Weights of a small GPT-style language model, trained from scratch on English Wikipedia.
Size: 11 layers, width 96, vocabulary 2048, 1.51M parameters.
Each number is 128 + 24 x the weight over its row's rms, rounded and kept within 0 to 255. Layers, rows and columns count from 0. Numbers have three digits each. The size before them is the row's rms in percent of the matrix's.

# down: layer 7 MLP down (transposed), 384x96, rms 0.142, rows 250-309, columns 48-95
# up: layer 7 MLP up, 384x96, rms 0.136, rows 251-310, columns 48-95
down250 106:091171165079130136122096114129148145160134145116148117097161123114098113128134150115112126118139100124135119150079146126147134189128087097150111
up251 085:151119182108147125174152136086119117122159200134140122101161137148116120128152167114099135157113101147161106132120090105125152092129089114101105
down251 089:157121184091119177075137129096131138119143181118140142138144126151129140121160123163137150100095134114111125106119104110201126102134160158141148
up252 108:134109137085130118080134124131106118139158151137114086139149143097154103149118104100111166126076102106128153141178115114126142115170132169102134
down252 110:164086124126121127130098095128146138121138161094127187171110093181107152130179128097111098160130126140142130122157150106104181151136154129118154
up253 103:117141128122136125145103116132115168108127118181146113144183131121144085109145133072111139141137162125104107099128155130076125141098172159121116
down253 127:108133110126098123106103145164137108133129146145140121079106185143121142142099125140105136090155125079104139118133129148151116136107134144134137
up254 099:122140107098103110141155095110103118113099129138186146140139121163139117143169162102118123136156123134155154094104132114112094139125089120131121
down254 077:136128165118091118136131120130129134158133129149162075159158130092105121126152174176182124118086112116122121122148166139152090132153139157185113
up255 103:153133127097119102135148110154118113112137114094112135114118134133078105095126122146155143155162119104174129126109138116137118112101114087084151
down255 105:170115134104131130132130097152089099146115120144178137142127117114136128079137157118122143158123112162122124158126131109099123150156107126129136
up256 088:122100084150074111154098130101147141120093114139157136126170144151096133150118104165101148100132141131078114127109111126106092119151166136146104
down256 077:166084179132096149111149147141123137112119085168143132136155131125110139169127117108155158180140133147130134112146156097152101104165157180116113
up257 112:144141159149125104110108138098161156118114131123142109148127177149101141141170160127155112135105161131129161146107159140103120126151141140175148
down257 108:129136085099134142138141097122104150142138140103100099158164070119172133179124120090119094119115130168116096116136156134135146171132133152128114
up258 119:123088161083117138191072098075123140155115105160135124124132123144123113120124105113122118105084124143143118118119157084141147119089164140118135
down258 102:161144149134152124160138126083087147100125110131126112095124130129169144186129112094155110109138121132138106109118163141092109098104134136138105
up259 112:150105117126106118145121111125102129106154120081130133134117101191097152186099084138143152146132096107150089110094137118141108169147135152110129
down259 113:111135124151153105156117119143137146108093089146137095148118137064137151122132173127141132124135156091169101064170101098122146092115123147107153
up260 096:120091122130108158139176127114166129108109140065135162140137154156125158138154108105128090101121185097121105131129143146134172136172149070146143
down260 083:102084154136115156120172121193122151149133142134109158169138126133118126117138130127131116137095112138127095127143132115146097142148130172175126
up261 098:081131151155133131152103116175134086136159155121109122126135166125142115083124124123118143134081172124124145097138154082129158136085135152138107
down261 097:110151121141158104128173121149099124160159145161116123112156126119082112130165117124168110109097113105148088172101116209122170150119124121120096
up262 095:104181104160111152107143127095138157126153170153110139125164123103132094149136128117104097118163152095174143100114143106160127138124080168112156
down262 113:156144142109149144124115081107111081098079096140076107141164123163185119162145132087099136167108131153149139129147132174111129121132107071105117
up263 112:099120116121134111119094162132144115090173150125147164128133141141147082129093111117129135103137135098102164103104114123097188144105118112103154
down263 121:114150130148148151129168177152123154063131144157149154162104131145172125159132116158124142131155151170123109136115121127126174150137102122131195
up264 106:080134134133132149098092117113104124090123087128102191152139158162110158121112119129134133142124102142132117127132128100118141141182123119093093
down264 105:170117145155116125074117064113138088115099135147120096105141105143145131128144124138125082178104137106136146122188139118086119164126134096097140
up265 084:131166099086119124121143102162110094135137155086137209116116119141145119150113123137127143144105106101081159100115128089139145119138140157188104
down265 091:126153103144151080158151153146107115082088114123091114098117088167099131143158136123120128136164123103145134196139129176142145098143139127115100
up266 099:139117118128155115102170139111124100103151144114135151121109122122099125121165148119148090119192182123153132112139084109085121121090139122109158
down266 077:106100150115107153149114094178134156153110165100168136125161160087097116116109105127140117106102085117144147131172172091158135166157127148123159
up267 101:125107145124146176123099099151150121114128141098131128084114170149121146123100110190137143150155123127148103083124128163155123155154157126116120
down267 103:123105120127162177106146102127100148126103094155124126104113138107111077058116111109122135135158160166158113180112089151117141126177102127135146
up268 103:127130115117199126129138110106106145127137118150094154188166128070105103131148099103114108141141104130119126123106107157086124151119137144155122
down268 109:120117127092150149079138137157156125120140134147101142157094103110101069139146141136111104113139116133095133137119126142131119151136091133133177
up269 112:099146091133119126119131158115163149103139141129133129119095180170119129133156140117132138111132164125186114128151119116149091187106154119110143
down269 119:149102105103124132135129114162148146132077151116103093112148120136099107101184091089098159125129096124131169093111143108135138121167124127104132
up270 086:091116149124115118149105133086133116135124144145110102107136132109175134102135119133082154165156163150113152117132118143167134189139153092133157
down270 085:139093143139077100134110049079104140169114103099113116140132137107131130131149095165119139145138146116108121117133131093121105120112139138111087
up271 094:100111163121130102157109106125080131088163149138126136129082089128117113161151096108120146125138093070102102099127107121133134151121123080091119
down271 100:120101130100154173110147094145155081067070115140163145154128139121138148117177123131133115121132130158136132155109108133136104155113092088133151
up272 084:115106185109162128107164120118119134099133155145149121191128198072123112087133115155117126116141149168130116115138119112154131141089127123118133
down272 094:110120114137117077143158142122134142152135160127162098131112093143150148097118095122151088118120128135158129152136104127109148153084115118130102
up273 108:131153122087126148138128099137130173131118131071095168151118148109094148132169130071154107120134138166089106096158150094143141137114104143118135
down273 113:154132144145078141159121155158141117124141116118127169120133099095153143115070128101166155134158142129107178141116154120117122123139156164120088
up274 081:135084128148123179160075134076120109106108133139144111105117121139109153098143149136128174159110138116104129130125125154127135146149095157148126
down274 074:153087117147129160143108117116103119135122101090103142149126115142078139125131115121144141130140157101114115143164108110109167091142094136118132
up275 124:078133140116169161153088131150126167101123139147140143155142143091181138120092120107168142157161137131109108144130148118072132098158148104122124
down275 121:124162139157113125118145153155131111095119117130158071100117121109125151102127109114121151119144145089122110139068151151134144114159139150107110
up276 122:155124099078142121128142102140104114131146113118160155174164090121114095108132119100143160108110124176129093135112150122136157123118161146124119
down276 118:155122138157140133138101120110165124092113130149171181123144144113158170100115158151118131162144117147171124091171121107122157102105113121129107
up277 099:142148106096103168135128117146151149126137183133148154121140149134131076120109145157147169090107119140157096123111119137130170160147134117160151
down277 092:136134128174095105096129130163086106090138102122136161119151132128130130081105114112109038106176097163132148144129105131125126143125096160148099
up278 102:121101128140137097086106124136106104119097165098137102158087098157113167114125110128075107090106148123155125119113109119099124152143147104085114
down278 102:123170111110124149081117153143156138110138136159160087140109127099130132124096164141174148111119151127112132121091145141122118150127079141165127
up279 096:140157147154162097159125153134107145111141114104083129119092121117130117125072102143125161104086102134108119151088119128140135094169105150148116
down279 085:135113168159105139112134096121091142135147153130108138163117128151115133130147174104128094106138085158119124118137126125197124105138142164151099
up280 106:086133121128138081161099150147126131152133152103153132126128065119164182093098141127181110134147162176141105146102148145132141148172136095129141
down280 114:110107157140132114154123151090131124150140113153138154156094141128156126175162098116121115132115118117148141111124116163132110130122100111113138
up281 112:102157114147105149132155143105157142123119139134140070141128155143097134117176163152121128107162094107144136122118129103114157144141099165124095
down281 110:134124177094131126117110114172123124122140123138129138110137106149141137103111097130169154103090122095139122129083135163102116135142099132119149
up282 095:161107142153157102097131155128156131123175120151119189120106152143157153101121098184152180111128173103152119160140138123114114153112098101118130
down282 108:147094123122070069116125159128143117164137171130142123127078097121122073173137091140099091137097121149076115112141150134155106118142129111111140
up283 080:105090113117136138158113127134113150095127128105155112117138141119106121138144151095105139094112124173098142086141127098124106149170093108147098
down283 087:117117124120113112143118118070078112099109122117129123097124164108148120052135057136124085150127133107113094139136149156118126116065107134095104
up284 096:118107136105144155094099158143120098133149110140097150129111180119131158087095130127172146133170124113144088136136130085142180179146149106099142
down284 074:140106175130096152113134099127091134171132141178076158150147151116104120090132154153131149119112128119146096161086151097151120117129131144154110
up285 092:143142114141172114120120134153151092121104121091135153119126199154116128153147141111158104106137129154185135155133138088130106150120126074112099
down285 068:146124181073147133089142107149105165128122135134095124164162120128094162118152136131103140137160104107145111098150146108128099125100162123128068
up286 118:178096147098089157146145123135153145111108107082148124140158104133111126131100094115116181130115152134158110106133126097114144142121152127126144
down286 123:119120153120133172131148109087135118159086097127129129077135095118093168109121156107144119138124153130094086131144125101169151193088089110146183
up287 099:124120107147108107127147143121167142177117141166125134096171119123129139121105096139161127120096123102126154121168133132150099130129128118123148
down287 102:076103130156125154117151100082181084122102148157116101094142101121138106137072145132110136138131107090157133123101133126117109086147157123142148
up288 114:159088086127151152101118120099120116130093084141083162129094147115138148154082139139130133111166157160101130169129114131137150152138138136141126
down288 115:140123123128094143126107090128114110131139104098151113184132122172156099094090075081121124101094111120144108140132162119168116088118135133102109
up289 084:103158125142120100171094119124128130164168166139158136094150132085102183144114132117151154096118150140107147128114131117151121098105125101122121
down289 080:162130081116152069150141109124122138115099126127112130162141104138117107121129080080168095120165142122108146134126074115102148133065134141108100
up290 092:149143105158142109132069149103117124103165142125148158146082085107154122118136106115148142137138118134120098107120136161124122114111099095106142
down290 076:131095160138102114123173119121094111142131115109135108114149103136125151157137083095153141140127120104150125124102136112149090092135166164086141
up291 114:141119162095131110120126125113144172125130160106174140142141134123131166108115163090142144139151118128111150152146126071106169146078138144143131
down291 105:125149113115131126127159164113142117150148099123122137149131134111102132160094129123161161092070151142170116152113120125105095135077124100151124
up292 078:106093108146126092135136092167146106160129168135134160120126128112141113092125110099114128146146148117091117121134106136095116134128147124148113
down292 085:116144097125103148112111174117128113080136145089171138139105118139112153145086128114174097111130148150150101103146110126117176115086165105111127
up293 097:108128129144120152101097120113136121132129117130109123111140138125146112052154151107142155165089099142163132143185167106125100130146138114118115
down293 095:163125132148133146107147107163114189132126127111118177152097097120138122166153135128152111100099115096134108115139106092172164125152120142097139
up294 104:146135131101162136163146073090127194122101121178095135146118133156132121123124128177134155138102133134117085161087113118138118132126121138168122
down294 119:128149111141156141120151122162138085097132116142129134136089130122175131135156128157140191123119124141186150159132131153096128113112129131152146
up295 087:170123118122146098136128135121147141097093108148163147136157152141123130122117132109118173077111120141114156094162124148140134120116156112087129
down295 090:100076103131100135143143160097137066110157122113135115130145119149100111110145146096114083109137134158153079148149117123128132127094104084090106
up296 117:116133151104126142125110105162129174155127145092156113098119181083116156138147121109135132086116123129099118134163153112126183136133205104171102
down296 125:148162146124141158134156109109158097122134091126111158125163129127121135125147099145160115139138176142104104167119152129132134133063121136167130
up297 096:102155108144102145105073145108134118132095083121067100145118099098145106137078090123152167145109134109098106090080136133139098107141162098139123
down297 076:107097155123072112123122077122121126146127118117107117127124095085104096116129131139167133113089116094113105162113145077151140118096112132118109
up298 098:165105128181120145123152152148114124130145130140127155151125117087139123144106145112109116051094179144122135144137151144135097176150148129120138
down298 105:109076125128133110108136144163125157128087120126151107114145149156153137072086133109173145129116152128101114157130136105126086092128078149145079
up299 081:150116128164172140149125137119117163111130163125141124130133132093130123141135173117120157120114193131143125094110141134109146171129152081139157
down299 085:157132181152123105141120098116144111117110122097141130102108140133147140102144103115175152145126116108151123136129124127176154093119088093108115
up300 107:163154098095178150147134114151100151138121122102136127163117185165120109148129115164118118096141127163086129143120097144109119124174154118117149
down300 108:051118089161135118144146127134126111141126168089138105146115105090122161059121124131123152100120136110114124155149149163114107106128144114138145
up301 086:144137099148161133135125114111145154149148136138122107113113122120100119125124109124079114169040138111148133114137099174104145112156110183157122
down301 097:168120143106141092099155109151157142100123151147120088078114126145123160083146102152140089097115160126145084096148131097101119103119134152082153
up302 116:165115067100177094097119136081126139117098153113125158128113086142116133138140126132140127131112133122154164144147111131139102146167153140099130
down302 119:150144111145119144147096195069160132137146131107137119143072141136132110100102113122130140124139158128113132122174120130092121094105130135160139
up303 089:102126088149170086130125120182127153160090136133113120113135178158144140129151127137108157115131128121113163136123154119117140073180126150108127
down303 087:094108175103143083092164163070138119170147144121094127144154128106142188137125110148132093126112116108110113129134169139094153102103155089135114
up304 098:148135107116120150157107145111160073135087128100130125143156146110089160119141091108120159141128158117127152079149102085153107114132135110147121
down304 104:121144098115129134096139120128106173134137156150112095133101152127154090180184172105130121123098104113129105186101123162102130125169175133137097
up305 108:144114101123084119153121099130124151159121135143105118149128145102141152091118143130114130156118122134098123149090163080144138108102133141148107
down305 121:149089155119157123109142153093152124108156156134121099147101114144092134115136133109101132111128136157098180152091129138139120123150187129098126
up306 110:174099094119131115157094096123114163134158130138132114137177128165138107090158159120094136097133131201127119097177117125128091141117157124118114
down306 116:165122101135113134120114081207154128078137130149094163160111134186145095102154142115131113151153110144135113156151158116147125141116116137128145
up307 093:138119120108126143145129126087160147146092177153190123099140088117103111119141109098127170148099146124114154135111122120132145127080187182097151
down307 106:136167082122122090165090138132166080150151129121150120104117150119102145138102122133130160086128119115133170085169120142144124128149104161134088
up308 088:124100121111097153155090095113139142122127110095099120093130106103143134087109135134097148166150120148114143121092133140164126154138131152123131
down308 100:092121135140116158089118135132096130089121121144153128163112078083124165172162092128127142105117093129139128131084160140157099135120136129154142
up309 092:154123121149149135098146105100121124084067109085128139177101096095108172159084138112114184157105158128152104118138170133117125133156127160124138
down309 082:123116109141125128154123130127084115111115141147118074066133112163126101113142114101129088111175147104114139145165142127151139087126111118103078
up310 111:116119123101177113127085104167098159089093169126134156148114175081127160133085136101134109150178134114133121146114132139136152090147151163118102